From a checkpoint of a small transformer trained on Wikipedia.
Size: width 256, 4 heads of 64, MLP 1024 SiLU, vocabulary 2625, 7.67M parameters.
Architecture: LayerNorm before each block, rotary positions, normalized queries and keys.
Training: a variant of Adam for these matrices, 492M tokens, 15018 steps.
Each number is 128 + 32 x the weight over its row's rms, rounded and kept within 0 to 255. Layers, rows and columns count from 0. Numbers have three digits each. The size before them is the row's rms in percent of the matrix's.

# layer 5 attention query, 256x256, rms 0.093, rows 72-99, columns 0-255
071:158167063118161139109215152126108127148141108084137131151167162076144146128129095154125136153129142131133100171115082121132115090152107126144095084118127077074129080123114076128143124107138133123104092143064114147078124114133164124163174145141127159123137124141138111137111120137127130161101085075124128093175122133129184061151182133153184142150104158105153083140138106102124155149096120097155125151191154173128129125127116159090137058161111116072150098108071169126168136143148140033151160157183165137188115137140207148198126107163150107185122077039112129105128195151111100075134149081124122114141137099131171130114189111081152110129097107205158120146187056164107074185146157163142177115217145162094143127144161189148105070117118152102128119118110110065126124148157098
085:136163103090114128138154093033158178157102082124177122137072091113119146140107116106121156148184139150134105226119127103081175117134140130118107107092179080095174129137183132115142167113060098149088187146135113200121107081139131199092092098177149141141089096091126074123082104164135164122121079163112091144135164162160149087124102139139084117124157173156148162120124095106122141111065091134106105089173156117116104190142089160107139218092078120166071140160095149184131134133108134089124130197126109147180073165125167101074106192108100091079091133137103107132089080119090156093129159148134169095146104080144154095133085129158112135120093176184125157135159086149175170155105104117125130162077095086171143155153142105108126114159110114103121132119152148098111192147141136
083:104097233166085123092096157080131169112040069089151130128148129099102162127138111129066145212133123125140071151165125131110173144137107167127125146086197084163180163131150134145108145140107147139141137173109123103158132086121111139051094152145112147148202103092125100082124096171150136130063136098162133169095162135197168145121078070099094161133120133148142176147115095123169081081123093169135146096092134143101121135096073188114122162139126163124092130111176132107131144095141093146080100142142131121170112186160147086100101174152066095119097171133097138142137114169120128111124089132171154126187108133140132173133080124113135169145104197090114123146120133084165187108139157097130112149073083173174079138199074087107088174138134136120128168097090163120118177108137112
084:066141133111132108141152118187084100128194153096088152154133169159105156112137073120213072090137147146055165126168107129145088159137133128124068110082072117197088079095116100117131122119164150147154095092170166144115082152117128103207146164124106109148096178151137169108107104154141113173162119123081098082102077101090106159153124118130120118145082100098084073131113163117149176105087147123108156168101158076121156102130136122110130153123175140122120085134174092106118118123137110154166117135142147103130114095111150178171132055126190168177156168121147132172171219174162078119114153046106116160097138152133094119079106129074192107150163218128129123111108111115102148144182135093160164095153117104119201108103154120131181071160096111140143148130175155155147157151111120
090:074150136112070184122058128158103098133123105125121145137074115114151080068148121132082143106131123133167182104083140070116170119067127095181110145087156200162171114151124108138113144158120109121122090186111110089128130122064099156131106145114099193130160138168149107100158151091167121126126175137145045132082074164205152102116108030095091132099158111133131097105125107085182185106156123126127134139108140167127134184113130132115166110127118082136132165107135168126152092110134143153096078101058109157129140143111107123101119074085125074121096153137184124076133072147146049138149140152106191055122097100136113111143096139144149148141146088126137130182103163122146207120095146142118166142104056099193078157170127100175117136160167158147129130114077177139079161132148112
092:114111131126094144106100099134139123143120017134155141134150129115126129147094138135160125200133128107106153131152118182151186126138108184109152104138222109088182168144157178165101158145095122123136112087118162166148148129082133124046102074155110101138184133090132112094098118161116126105089141108086057107135182105128168099126048092125053144128150111130130143162071135152135064099160103162086138129143164116101122181154116132085134165093152094148184152115157123181128096124166107161129166137139086118177109166160127092154107144142083108119114166127112133160126109156160126127142039121162116124151142142180154166127075168157102129107140110168107128156154093152163144121123095093105091192060130085173057105204062085072056089119143091101110149091150129119145158113101095
098:151143113104119121128145123091126113138139143144060165153173138119141218092121095119101156069197106178088142148125200094097117115177128133139101167131097167152159119113148080115116152132145029152084102125154119132060089089118127171138117148125170157134073075167083100092110085146134146168102168127111095119132110089116077131119169115153103124095159180080128102116100101094152174104059137062089117179135165112136152108048093122116097158148113133200078118100078174072110124099079096157173139147141141136104136135111130130089075101122172152109099147153133173126153080093155143131109185155096136128115114119130083104136125110132143125166123149080123148086136131159149155148145154170129128150200112167203121117129198148082188133148131143087097135169099160164116197113176199
093:178133123161108149123124140045093112088153089121123089104061082123114128123082103140088124107103170092179121159142122106130122131162137130139130063141140139092163151166136105188190173148103115119083064159087085136129118171188121142141148084123115174115118134170091125112103172098118099120110135160106109108107120146211164078093110107107187206132132090137096148149093082178137109143078133100114154167131123133156132125122097131130159164085125156087083141136111110081118177149193142115112142185062090099074143165145136099194133160067122157100116174137097134135110112186091143089160116147052221127110076091151067112090058119094148118096128123122168133142152146148134103116128136126063163163123050163147079126144182135084143147143114171135124148146133179134071164106159136
093:122124080120089134141107139112104136126143156137137123138122145115155189115120107086066160116181136223163112121149104138158181159131131120157116129134127148122124179107096087108164112132119107140118084089195088114165166117171112151164156132112162200099107145155135090117141124153086190116095124103133108132114107139102128120101151111079154058101127159138107157169101106106120165095152044107152097137073072076160185109111057155148085097105063145116136140146071142117118107126104143137168098113119111100169103155162108135091123106065129133100093163193129143160176063135102159127175219164089121065158052103108109129120136118103089115123153171086103143129091170110085134079063096163129145151182104172107102082131126156142084095153139125171155140164087095121102156122176231
098:123148083105129106154120134084122090145169123081146175152085098142121093141084151149113133126090126096142160157156075073128083105161142148124116111164103149205067130144088147113147051119068171142167146123171111083089129152163132104137077120169167148157137126113179193158120141141126155137148110120129153180162142180111142101177119170155135160132086111130102127066156149132113090122166174146162117129132128111161131122172141128176179156114113130178128147169091103129152177178190161158095127174153139186147122104112166187158144148101160115093059073085119081102147181137099079109202112126164177119093113164126148100106082098130114101114083130130169104134138128097045158097158111103111116117130105157113120098102070187199108118084114077174211104129196147105107135184111089
096:125112148085110107100121067125097154091167183187131073128119122091128136151112072128148064073068121120116124130190116106113151117173129092149126186123104150188099116134198110115203111108122165156137123146165154108171120129176124124161068127103141140118143151093116143102134109118131119181108150156127146143113075155053105152148176166113174122103119104124162146083132117126207122132148138159109092115075081073191184134140095162110113072121158137110184092082189128156088092114097107157124122126144140102090133114075147144089170091153126137137186137109121164067156176148182131164117084111111130118155177136116093143121112072138145186147085127121094148063141147146148153124133188123125128090164107062120180023163149116104144194167150147154131131141082074079121140084130089
099:101118152104180124115097130179122124127144124080083096167098168193129127107190113150126125078142116092118114103149127051086084126082119122136123120141114109178105120107098152138159118093164099124158099139141144074155074158117144168167127157090138172131188134134107135195164144142105168102116117116099161094074067088111114131178124134137094074106116107098104138161142140111123171067134184063149178129132150101117075080122109140103079100129105108143193113083118059159148125179160136125165128112109129141060220155129122129128169124092166150119169183122125118152174182134174131140162139088084109183108105120065111115173146154085112147109115095049141106163117203108162169139121118167139125119173139072100202128106126183135150130142112176223133110138101165185123155143102119
099:142111144161050180155175107154151157113148112146090063126088163177141099132184143155120115100179118146132099083101134106159157121120153070140145124114135109140091154137119142173073169125135110122096127094100106201133114121176130140118139108096131125127160139134104066119111148116128178134057031125181113100089170095134159054098149101127156129131141171071161143121122126159131124105124136067141077146131116137163133139060113113130097152078104116132139171112151102105194126068142098161165138116091158145145183185158114053126152122120099115057145168092133106173165114105165099133126123159121109169157141090154090194119048106074077166088092106147113124142119215171170123127119159166115126108091131099140129076176183217111130146127126182124095150064136144127088148133102115
149:148128155148118147075107136137080157147122063144076062164142118121120125148092192119121184121152096190155091186105178178088141089080077108136140163092123136170159087202173141099148142132139102116135119086131165228202130112120129129134193121147142107151158100150163116140090074110143117159047076139225119113095160176136136130127081147150111143134127119109176121123077104094125125106122101131088143073095131130116170161144123115076137136155120114146151144146112149165156108077088149085166122142154170094224156122109115181151110132159102162135124151136129164124136101116174129126089112084104110118163130109184137119070098156151172140197114150132124230130077116134147118141137127137163166123092119157138113105140077047111076112111139117093111133074107105113144123095067116
085:121140073128052144162119147086063151135116188116223170093112158137107133078131142082134157155111103154145097066150067100153193078090129143131222158144144164131104128115084145163085099164144139130120176168115156139151092106108101150134134168102083187158134120139107168091164123125113193156045080097160143128121077144109152093125147142106131116155107149124138108147184112116157165185111143092122146080190164105135115179074072112130082122139116115141103131088119067175123097136114093131140158129158106085131148133180157093163126122076141126061115114126080153165084137092123152156154186149107103139127098114117149199143162150119108113109133128136101096090131169141108149135101138137178131159109182108100136126137156186105197132155143137107155142177133076112128156170224184
118:080079126055153108131166095130181126116114190113156144121143125106146092141144071148139145122152139080116088159124104149137150149148182127087103168169086097106117168149102079157112161148109085142139099134157117052111140181132096125130084134135108151070118102152114131164140203118106126122108113152106146103137146160162091147116167142112148148111120175076144106071109087187138096137091166064150095180172124137178115038150126123081116097129178098142117087087156157076097135113129138167119141103039150183025157159115144086063116104079169138082126118179116142127177091134147102139148155116080117149136137110127057118173133139145137132085123063174136111160126170170179164135165140132116096111197110140139149137160125205112215137140150173125107128134061133110132130106139127
133:142181181171102082158131142155117120157125123108139127079077203171112148097054126120114115178109140144130136124150094104159111101121144098116153141110105127127047127105114131098153066105134174149121162119078125108153163108126152144147172140132054135108121178134144168135144123131134131119163146156110161229134137145063134153202111171128106102162096103145125146121142116120096173120162119139144111092096128134090139165185129163193132142114123145131170123152111060164141123175143122100148126134130115169101105123232161128147189106169098124026135147048078080120155222171103098075165073116142137172110091162190118145140123150119120067090101117143148130101144131081089148130085118165126107081072152123081131079105119126181111146102156092157204110137166139132143117102127111
105:127072160141032092181140092147101181147173123130122149105073111159066108112094107161153134162113096103106067128105122118158180128088101138093174152135169126081127109105120161136136188131114085102126172157113154166117045171099135170183117037071097099134195119135087088127158174069121151120138035125129139087095132167095120076087142110116163136102139130058173130153141158116091140137124145133156160113215197129129134141141086148078163089207114147144113132107117136119174113126098131117140132136117143140150123138099093136096155096040142122157175142123129093172125106097188105132138120126144187125118182152145118152146121115123067173139102135160091085160097133128160113097166131075164134119144140095130179162128134181093079157126165152112119147132117075114102089105081114
099:126134145136087121148148175175154055062197150113064151169140140135049116105081149097107110119150139166190138074050125103099151072146130090110106130090132122189192093075168157104103137157156133089160099139148126092117145073170077150154146146143106160179155097058119133140169132131119110119144165115127140136143076073170157163134063095122123115098114144108133138099108142065165178099115168107097123157091185093179151157145108171136114140121117098127111141163124140123111115156126104150174080144109121154132160123110133113129132116146068154189102101118219180165123163144127109146142151148130081109143108151193122144117125156094168079201142191104067150091095138066117086132132167177131104138144074148172149158131102131099158075128098078138144139134125119158212113158133115
105:190113108121138176108130093115086107159139138115121095117081162110153158105139148141094141113103126153142071137190159096148187057101081143117112177186206094099178122130111103094174137150138104139117150130172107170135124086086112141120112118094139184098094157136156134102121085097156132145041155100110110132110149108093146107134166135126125086104144100113124160157097144103138105131097099135094065121109133093126069165107093138153176153114119157138112118125078068113178137127159120145128166175134106074127102107074118092116117134127193146068140130107136175116074128121184181108107155107085149127158103146107123107096084199123079121117136177160077194178094134123165105093117114176171147192140096108161089104159109159162019092175157156078129189149128150168109195157164182
163:132172142102147086123140107124138056143105157161133113118112194113141138150080116126159093137085100099122118143143093082128104143134176133165186075131076110115069157114173127141135099106084171114096163122099092137091163122111132120091176148117065102093166108115160159150110113170120134106170153137097190145185153119123121141112156151130093120154106115141094192173113179134101128178177074175117144118170104114069065177122176159164104105143092140131145138128143057174129117191089171155104143178140141105100132171169155140141114113144098162055157140099104165107100158147079162124104078181166096153154131147146113095168094100128127118125071112150155077076233141152105148125135066117089140118071171080137076092094184099177160119134135127143167053092141192108128129122116089
105:070158092117110118111096119088120165233107068154138124186141160094143148131122156162105123113169085130126158123110155175117085161157175134158119122086103139156117061182139121117156104155083106122206106124166141189188157131133147140069136123136134131084078152181194154071099075154116110147115131140156163079102150067057194139171114111142138109166131130205115165177103089161126105153167103136118163088100071126138157155160132162108161170094129168115118177121186120147124166101103132104138100087143182088168096161141099148176118143104142148143119155112100150145150106153117167158073068180164117140144141164107112093141090113144161141142111090114150177139140080099142125146141084096167102124082106106109118136143143051158052171073117099092151150089123141176107108088111130
165:128156119088152065154119130136110062134109186103116125077120130143119092155087100114162121179071160069117145162136058084112087117131194132101151115137074120115053149090100149117132091110161163140140111157084113100100179134121116120169094120156067114125117169082175166151147157167124157083166124148102183174164145143069076129174142194155091118158100093114130128082169154108120162131123157152174112120147093126025168157137173150184090129123133119148110104178112116118115090170127134110071143133102107188093157125183172141081175142134109151085171095124114105086096171105115142109135099106154158180108153143146077177185139132166139103094104112151159105086188177144049107130134128113124153125115154126082098101106169189175142173106146120164186103135148119100149090145162096
104:143131112136135139129137130150145114094091110122098071122132043138156138119175172151081113123147136166098147082158119119077122120114158164151132136133126163112142046191074155113110118140131043160166089107192108107153134129107151099075213136076190132085173097107122126070132110204083147128065096162161106217049111100121199169175102156173052110117157152141111112139099121129130158116129046138132126114106127138112116100155102129140068135061136091136123084162131085145103084125068136075088112086099141161120110172114121160130125085139098178154102123118070162114150159165099111098078116153146150093112142160134102187104128106156131144180125124125170106109153147106170165155087038108150112129129111127120158126168163106132202153110164142147135119150143142121152151148131134
054:169105096090166123132066075120138156121135139086128120150142092153075162123084128115122126085162114103199138172135135158117174148153140128155170150111163152101145178153152124082174128107093158088150083132166076082143118115168100195138077118172071061145124123145108125150102103120186119117165119132141158122126192127132206117080125114100171137115111129150112176083143155127165123108078126109117080085152173077144105122158127080145122136096112135167143114089169149208086153145142121144057125134111081090153139145126086100111147143100120083210105175123137084083160056101110091120146102168141130138101151107108079059192144102065140136153026170091114101162091160144148113075091159128142103108135189135138113110143156107100141157121093112185141154102123121113121148145036118
091:150101084061125127110171152168154101152109157173132059132207122124172098114057105176087040092121119118112141122068144122130117084197166124066135130149118178085163148147084100141174130105150021153157134151120146146130143150134084115092091158170065140135112072091122156149131131125081115125146198130148121116132135149122139173173186121113132130129163117101153114114089123151137080098101179155083147136103116160119125175099121089125107072156141119130098136188119085173162105118174144137113141118124163128090129124137109144068154127081127155100147136096124132102173170153112161174125115162085153151127087136121102155119108116097106120152207111089095123122209137119120146089115163106143147137105105187102142145131086136179159064104150195148157089070164224140170119106106166
063:162193137145098100129198144144132137128129101144101099142155106138125110117126161134134123146079116134159077135133127105203108060153095134125121129128123123078128149131100088168108130054148172120083066085143145156095094193116170060117084204183137152173160119085112184168193149140107117194117163107094104105189130149156106120120207075144133072186076121109122107140126143124105125105123146113104119168079100123150111130117094150047117068167134116141138150146057069099142103129138154119138114149132170184095144077146127196148126097149137107069140100073131129088128196138096147098136139126144114066094150142132137194125122134093146158165157111148139125155109092198099080174132181149082191119158066130154159160154122097089119110150124165114120123095114129099147173124072101
079:166101077094087121131094117158152118136136139104187116156095140095143133153111163134126096055175152118118143118127133147134160140162142147134123153143106136147169095135137144050122145134086093135143078152163105109199122118067103124169166066123091150093143113073126085149076075098189138099158118205211115110132107116127218102126146148073106140095165115093153123149060102136136107133061128147147131163105205155160105179119115130135114111099158149090096149072141116147147167122166078141067193131096085146167099160102162093098129137123172162148132194132072106141153127116123118136087065158120140103131140139159090089143102114113107123092115157155061107150163156045203136117116102095159129117077123098106060183134106119142091076176168153125155095119137133092151085083147118
# layer 5 attention key, 256x256, rms 0.0878, rows 72-98, columns 0-255
089:138170109119123108118128119170153185207141106153112115135157057113148112156138133131117147132124134081180148137109142147194068214202116091166128156145149129122147073215117166108117108098128113129116072141115103162084117193121140060093099151140144150181119175105060109111111204156061122131113098149188129082143114174112104074141125094126110116083167144157100190115118104123121187146146134152114101099154136103128092116125118163058112110138150047135157112137160134123061083131145133094100111101113155157130161094140099179140134071125131085142119144134111122050148146112117100182159134142175034122080083126176156085176144094128098115094104153150121133142070081121071102143077146145131134093175082080100129136139125118124152103163093124097152128150201106132126139123108135
083:066125128186133126108174067123064114128118124127133192161098120159187198063152101091129170119116110148184124141157131089138146130173157116145068134081121146082136117079132150114189130158114135100134094125076132200194149107130132198093123109139125145107078140135079124113131094076133130118117179157095107120067096112156214141121177115111143112186168130133171089156095088100093116088161098132151161155121130130110140142103123121105128088079104122109127133124137107163170153171186136162137146134181060105118129180199123149081153123115132117126179147072112158119145162132141169068139132145111148108122049081165146131141125124129123100087152083108091134150161117153111094061091142148161148122109087110125035104193132160070138064123143141131122127209131152130088113089123174
077:117109121116150107117106147145062113161102145077127141123091120105120113121111091157163126089127074100167105119138219114091159094084146135118088100077191119163144141103139128111150112122086145073150130089128123194156205118139086146143000115132130054085100102122113156163109089081134138119148157116110162181105137149123137112153131144129113144129148129179136218134090162107149094090120053148131125107098109143174217159184104149095150117140063092125120134135104075133174121135109184185126094146139094115139083178132101127119157167045114117162121159129148153159093103080170162131127158153089186120134126125160146135126098188098124165173112124118106112111143120182160109126138136147159160137085190143122083095163191127090081120132119112136134165134052114115167131103146096
091:113141104129117163084081140138174126146167169144161142099151056105141106128108174137120127079150123068129119167094146110150073153068123130114165126127078144106095132135152132139084071158125126173137109154157136099126179156149126109141141148134137102157156087136171236159098091117138078109113100138160122058158187150122121151112086182115136136167142106151112163146066113183148047128153131072143095080168187169133102114168128113132149105161139079179126105094105172148083162122125118081077106100125091170134171094146121173086116081144162125072144142161080113127177167112083131136138161128166099188103123167143181117212128169114077120134143178156160080161125109135083143148126148154108105082145082135075176165134178164113077157084188101093135109066154126129154113086098134
099:170115125111174096164091110110095130171103140087149095134149116121142184108144071125164078180121132143103126157082184150093153085131118149148146130120129104143150148123126120110189131082132210123107152121148115173190189162133114116150154133150167148104154118135190121195103107104169178096119130131056122135097122087104131155142082117119162149100122118106187129147086122060143106144150116154153129152098062108104172092133171134149144220099097160167160120111112119184099086153143149124114136202089104058085110113060168087149133111135129142102149123174072127149092115135113127073083184101045199169137091127130145161105062124152096095133079050122127113097207125181188144134117095106166144177083156140141091099113141127125092141115154112089143097127106078099128117147129147
091:117106121070110155096149049087004153086105102067106146115079132129129114143104070067118191073104104175108154109142093108112157099200128099142142128110122158169143070089129123135160148134112109122123107119139178156113084127137081152121100130136214087094156142121145117061147132125110137160144203146116151138073118141164118125079204130137139177158109122160128073107102072113139115085061165168112095133122177138160132112057147122125141140132106150122072144128101079141170098140115128179136144153173170153110154162102132154134139125090152116145135152062148096096135114127164176110121117102135198131114130098146105111077164197129162188144067139076096125181106101095203136150125171183168136114102126103129086092124160116122167090120140144146102106142103121169135135083159146
086:106133180126146108147076057091131134124107102103132167095109145130105130110105151139159147097091085122185110111100179145124119119099112187145146131131196150093157142156136171086136128075080136112095067040124099153141161177096135093142080068126123089115136160190105102192128106103177166121149092085176095106147143142119130097159104129144090102095191081155143186104154162138114164097173069189157110191125094137140118159122154115128162135159103121141126122120173120157103141146146100167066115141102127178123068128121124198097179141091109154083188131143098115108174102101128170129163153184099124065079125136185194118094076081161132168133116165145121110166074106099100116159143090167171146121079162176086082099133117123137098085126089080174112136153078149105151126164095118
086:117080091077148112140087115140126130082115110104093113144114119123131110157066126138169140139188087129135106137126107087130179146086138189129144086124157149172198151084115058103141121138118145076134042122145096107148138144128120164183064087082189114169102193133127069110123119133086145113190114124080103069110085115119157170139157094134106103149127137094150106128079147070130159091160128126158164203079174123150166138179093126129147122101088167117118125136087097187090116104145121191106126086117110091154151149148133130192102141093105080139111118161141121109209139127179099084139130128067188120182115188127123089145122090103117193134154147104112139102096080110133115100146170131122139170121162118158084112153129108102165204127108141158113177202056162152103178106148146
104:170124133091150157095138160005084112115113151150165121105087064178058110149149091103145115174149110138123126068135101084098143104152158157121125077130147184174089143131130118120128130095171136102138109100142131039135065136149115151173129115132151186099129107121119110110115155144098178146129174152109161193103068127154139149141163087141114158149096107109165100044141113146113141154075095152147077172119117091159181118136110123159099073086135126103175114105151139112146163159170131129098132127123127163059134115127160095151196110108187124100087117087189091152095103096144122086109161139143154057098172195108111128189123146153176119108113108104092181126141140067157158160132162109121162132111118107098111158095107124115209124168129150181123112153062140145149147190175168
113:143196099107188076137134141169161085170133139134157117142139105108107151070095177134134069102125149171141145143098089081100092119118097130127113133135149156125064078084108144105118055100181175150085094157119156098156136126149123114173166175183094111149106144193083157179180163205155127122130108174106135187201087125170143126104115148190107102119084102162150107153138148108097076140215135142130133111062109147077098097161137146172111127117124107134100116195127106173074136157135119054092174106124147164122173126115155162130148118154125122093116126075082130091152100128106109101117179127127119143139170147164115114137141067088116086144133097118167118129154113109116064193114118072142164093116144141085194111106159097151110119118096100137233090152180146110129142159143137
091:136152096086077110151115117090111103117122159168164128075094130129162133104141125148136100134123124133119133166133176084133126132122035107106136125036113101177150106138151109191153123114116168176100155123154123120080123125148134130152145118095112133104119117104126194183108149114168114151144126131147106124207059153090076098182133135160034097134148138113085152161146163113095137148129154110143126144150131147158189176162142137106128073160084128129149104200103122164150081146126078132170112100070063171163146103108120192109180068060146153112150156068182104115096087182147117143187163117171122124157134120087119141066162115167155080156134102113077110086164117097060054181165122124152155125140186115135138163138095187095115178169094080170148131125135098103113145134150133
102:127154101202116180128094134077113139141124126114168129152096166112150113088050140111118084137138167076137081166132094106118115146087160168112114097108108115106075162192107127098156101090152191097117081135146123127134159150079141117142139123122113152108122122153161089102097113086077107083082154118057163116145133115120090145183178143116131138104120150143121177153141098170152132149132082132157108142117116101078171161121092112135144107160176118105120174163037103086121128148190120111098121118064160148166145149113111143101111089147132127078153156087095212111108114059082103100120179124111181149094174183082139118136113139191114094137155084092146118107143151093131125143144074079132189144063138044134155122102147194182179146103100123149163105173126163087171138176189177
097:099099103072102157142117148181107153123121147079142111087146115112171104131116091162088105167103093169043129084156179075115155129156107135101154152138125129171188130150115129123114169104145112143140151115156199123156091167162139078108049099134133099119128147098041140154123132084054145147153137155131112140099093144149065101146121084108133134083135130115154138118129049124069175124121093230154150161124123119207145164079118108086188145124069109116141161105102128111186087153159134104122111081120141110139151141045102147132140087157178132219118120122134185191134117181172110087131122144104158132130165203150122101104102197124112126167148108138090135113094087169164087103154141108166102127121118123139164154083059120080151131157133115158097123083092129121121110107106153
162:141153126128116149130069191171116133131147137181169146136149140105174131138089142156118105120114133084142091148063106141112147094145123112124136155153103103119143143138133169135131154202123165117128138083115114129147151124143134132102158162111148123204133102098183129143113104196166079140143091104099129137137153140133134173149128165102174177128142134086177173116135103144119117201101123138036185101149153172092136037085138145133145151157078111146143132076148136168089161115050126146150134118157081128143070144060189143143057068218052136117101113092116160106162166139128139122096073059154095162080107120155147160110176134131159105131190176098114122088198106127107110095105049069104091137081173146122123117107113070101096119125095120058121118132156130144163141137123100
107:112119231165188122182100154117101102101143100147086063153116175123115110092128113062128138146061145053167133137133123141127119130110086152120150146126114154130099131154181161139137127134159131191119139059117111130108134196096142138167221113131122114155120094129199121167141139155148141142106060103074106043183154112122176079137157113108110119099085112135079095120140168118139122133153116129109147147133133080091134192167192108177098111095104097151204103154112119068111149102150108105097162128146104201171118125127125111138120156164126139077148096112150093124133110079097047146132142194138087132216141114120110092187091092125134132102113105219128119138121145124124147149133132125133143122101126104132213123085118104171122113072187118150129149160167128138136164148103097
077:183129158117111073101121105123084151121101116093091113108142139119158100154071102163118106152140140100117134037182108121115149145188124185107156154112109108136165137126091126144066131153157082175136131120142162187119105087145107148116060078173060095096128149098116117092185133110107125159183134153116144166117112176163070072093119167155102114140097142135109146115138075126043150177114142204133147150097135138143189104113131127102150063127058136103080179131115202105195087164129127117116050083144172158127154114079155149103125115111173111152155170125098150183081147158165130138101135133099092114134133166150120125096171143136140103127140143099077080104070137147178141167160177121186113160107219100199115133163117117140145097123122119152138091141098101127140070137085103
077:135139116125133112148202137106156077121207146115135079110118094140114127120161098053115157098132168104170138139119118105137116134136125142131123045160146131089090110163175137102136059167157141109082136102070122072148150140206157133156186157087148154127152095168142067141161147156122186103110130096122177093137136094137199146166161142157101135092086109162044127149108139138193091138155114111114123128129121128135107151134150169187081115101122134094170090143107105092133189107164170102181158115015093116134158095166134153117085133223097127084156065059168125142151104084132102154103165156127140136148098111075143086143159131122119067120129078125160127144122157132149152132116156088095171114144120104108124105093178104156149154117078140148168162170144170077147165161165158
099:090093116094135104119118131093139187130159123212133078085177072106237111138112091156155094128155096143119126116134116068127175181129070179111121108116108142186162154183147123213091188124215138108136087089151142111140018099100127141169107089177096147127137131114111169087103110093162164137120113109168140118118118139134152088102132115163163201113153135118091093141128097126151162113129143111180139147112121137134168088100144137106158117110200134072142161126128124110100107079107124138115072104150207099160187090141122147095119098080148163144091115132104122200181137125162116154087121118140066085085145151147100081149144146158131093107091122149096094131089134124174161142116134124132166155123083077110115151082103100107069091166136130153114162145096112101122063135094136
101:149177123117081153134130157121122072129149123122173092113062149136080125173103148189153099117132095173148133128098169127175133158095222068150181084111113154131091150118101135124153117118128189114096120155133110144100091102196128099159126110122144183115101152076111165175105171061109120100102097062144128079168153164191108112132142106135105142093169161143156126079125222125173099109077120122122107086130101111119112174116176152135147127102115061178138055141112166127127075111181114163065077162103144070184109073181082130137167126126092064098142127099167120121113090106113161100098149144096151131097091094100127182107124195102120114137117161138180119087171141130110155124134077171204155112087123128103101132119132168114204155105160102178133103115130119139127144134139118
098:159088160071112171154145201111114100135132150119158144074113125087137148162096133095111167135112167114128107166157096210131166086145084141099094092121099130145193126162131156173088170139157095120170141109138157169133110106088104110019179119142133096168119145116178159125074069079163106098164135098127153126121159127158076125108180066102160133139143094082159102077118086130124134082141126097081055126162137162111122095165134072130171153137181153146116137115154115178122135160146109182128162158089140109117060081142165123153116122170096110152126077143165105126110156174126171116101052134128165140135121081199132101118138121154159113118092186124115086100129123132145087174132073132145082088079157143154086144146080099154155170110158136088067154084153116100155082069080109
156:145146133191108107156111143094169148099135127222176106180143137118166148105162166074101148177091152132101119180141121155125120092075089116142220132142088098095156121169133100133158134153128148185174162120110148127104125098076087163124209132181074121134131050126133157101099138167133037099138093133101119150214144076119154127135105122126120109104087140139099060141120148112188107192128140061092194168106156127034143152143147147156162110115157112147159141120148147120159168102123112110152158173108130095185145170152110114107121143170061139067101137142108118118106152121113080125147109064152140113150106089106129129105111140115176114112152106132143109142190136172105075130048168063132153107134173140170169098104098070120130146095136107078111123117124170129109127135101143
099:109108085241128118126120122061171136077137068187073165162100127146113115126128220058064156114151084075185134111082044101118149135104106111125115084126165131133103104143119129050151108128126123123129111111135168092100111125107157161050136182133159116088160109120116166103173128167131098107092123087142130143145174116089158177132171111145053107110150169162110055162105184134171147098139151120095098127097152055143087140134125137181152122132114157150167158164104071174170132113106158060160118143147113150142145089144076155101121144160119151104080116132123098096134124146088082177178108131135137101126107136120189171159112122152077151115134162180178174171105110125143177149098092163090120160150116160144187127155127118108170155123089128106112116176145143116146142139146146
164:173136144139169069139085128145134073187106169092148133082139141160143125087071124134119125200098085160141139137156102096127135152133152140102161156204119130128050148105050144107148087109161200181112120146102028122074134136139110144179069124137096119085094133096132082179144154152129139091149119084054118121137134181082080094132172157124123117130154131141146149132190169120122150159188129145174126150111073104072159141123151160194142135114108121139131086114086110072143103176145149121092156127091114119108173134165151098105126092114171111066097112086132082117158110081091115130112176109134160142124136163114140169119115115156086106129102100132132116139172173137121103089134102069138150157062173100110131129146229168145122154127109121160214127126095138095144133200170144
114:112159120196133148142130114106155074087161141115106124150095112123082095087152132042150097109180141145179112083139139095107116169120147075069105114120139152155137092087150109120162148131117135083120124069151178119200128159121136141156168144108201072106138074115158117126154136089125091165067131093127082114062056120122142157148105121119080083140133145135119111098086148096129139112082177143140173112152162123036083171150104176115093125120130128140102128128175095148147096111142089122132104180145122097189182192091138131140160073115105144124119113101173149170106132148133128179154064110125164139212121123132132135145149156134096144134131190184077113156114121086126136140176167111111144104161136107135099101135199163224108130121154138088135144163192089150135134129033084
078:127137098135084138147153148129159120144117046189147122116096142151188049045147122156111145130086090120142195122142160119114053176160158098152143134072158156101191126155170110060103148132164066129148124191121172168135129142128092099157110097140097154127141138127162168139197116103067071112151163129128123097131161105096146103126124138160158156084157144162150098168094116142110073138125153139096158104157114127109154137142110090126126125111190109079094163157099148138116120170120150127177108086124140124120115086143087188115133144182175144148151147115136148148083171117076130162086131123127087153120185163128091087175142169128095086184087162135156103176176131159088122087028167166136148038097053112126116066131130105135085140136125140109123130191165137107118095088109129
103:103112136077167073106033107108093123104058089070158095074125126155137176144152103088120186147122166142176117109131088131091115130083169163135125124101137101095069139124158119126130114095122121093116153121122121127132167098116129137115161079128155142055171169121146127111112161104111187132098090139160149151124093100160113156109082219122050148145147157121110097139204132182130153112121034154166102171107122124141158182113151120146098175113172155100063136117135123084202159062135113088116119183154097142141153198134111151108140144135132159127130110122152093169176126150153160175138132148129153136144182137205098190084115118106133161140125152200137135074121144122156157115170118113160114192067112145139103141122096114113157108090129112148103145134092186081135106069185085
126:142126167103084031151114109116102104080120155060159119126108129146075177191177126084182114174109149093131136130114135114089095085129101124127153112100108197135119164130137128153109132116062103101148127076149071094113158159157152149066162100099094135066178099117102123129110169136095182110147077110198144128098126153132138151103128110117109162100181124123103128139111107180189147106134148149153087138132030107151140174139129154159145099105072223090143104131174175163136140061094151116123203141124128139102116093160210174126173120047104094123159147141118101115160155092120123135116121142149125148171153161108134139129142105107097160149146092114175126081083097096154175181132106098174081151117125136100177213129113160125189145120148104156125117088090150115115104137160115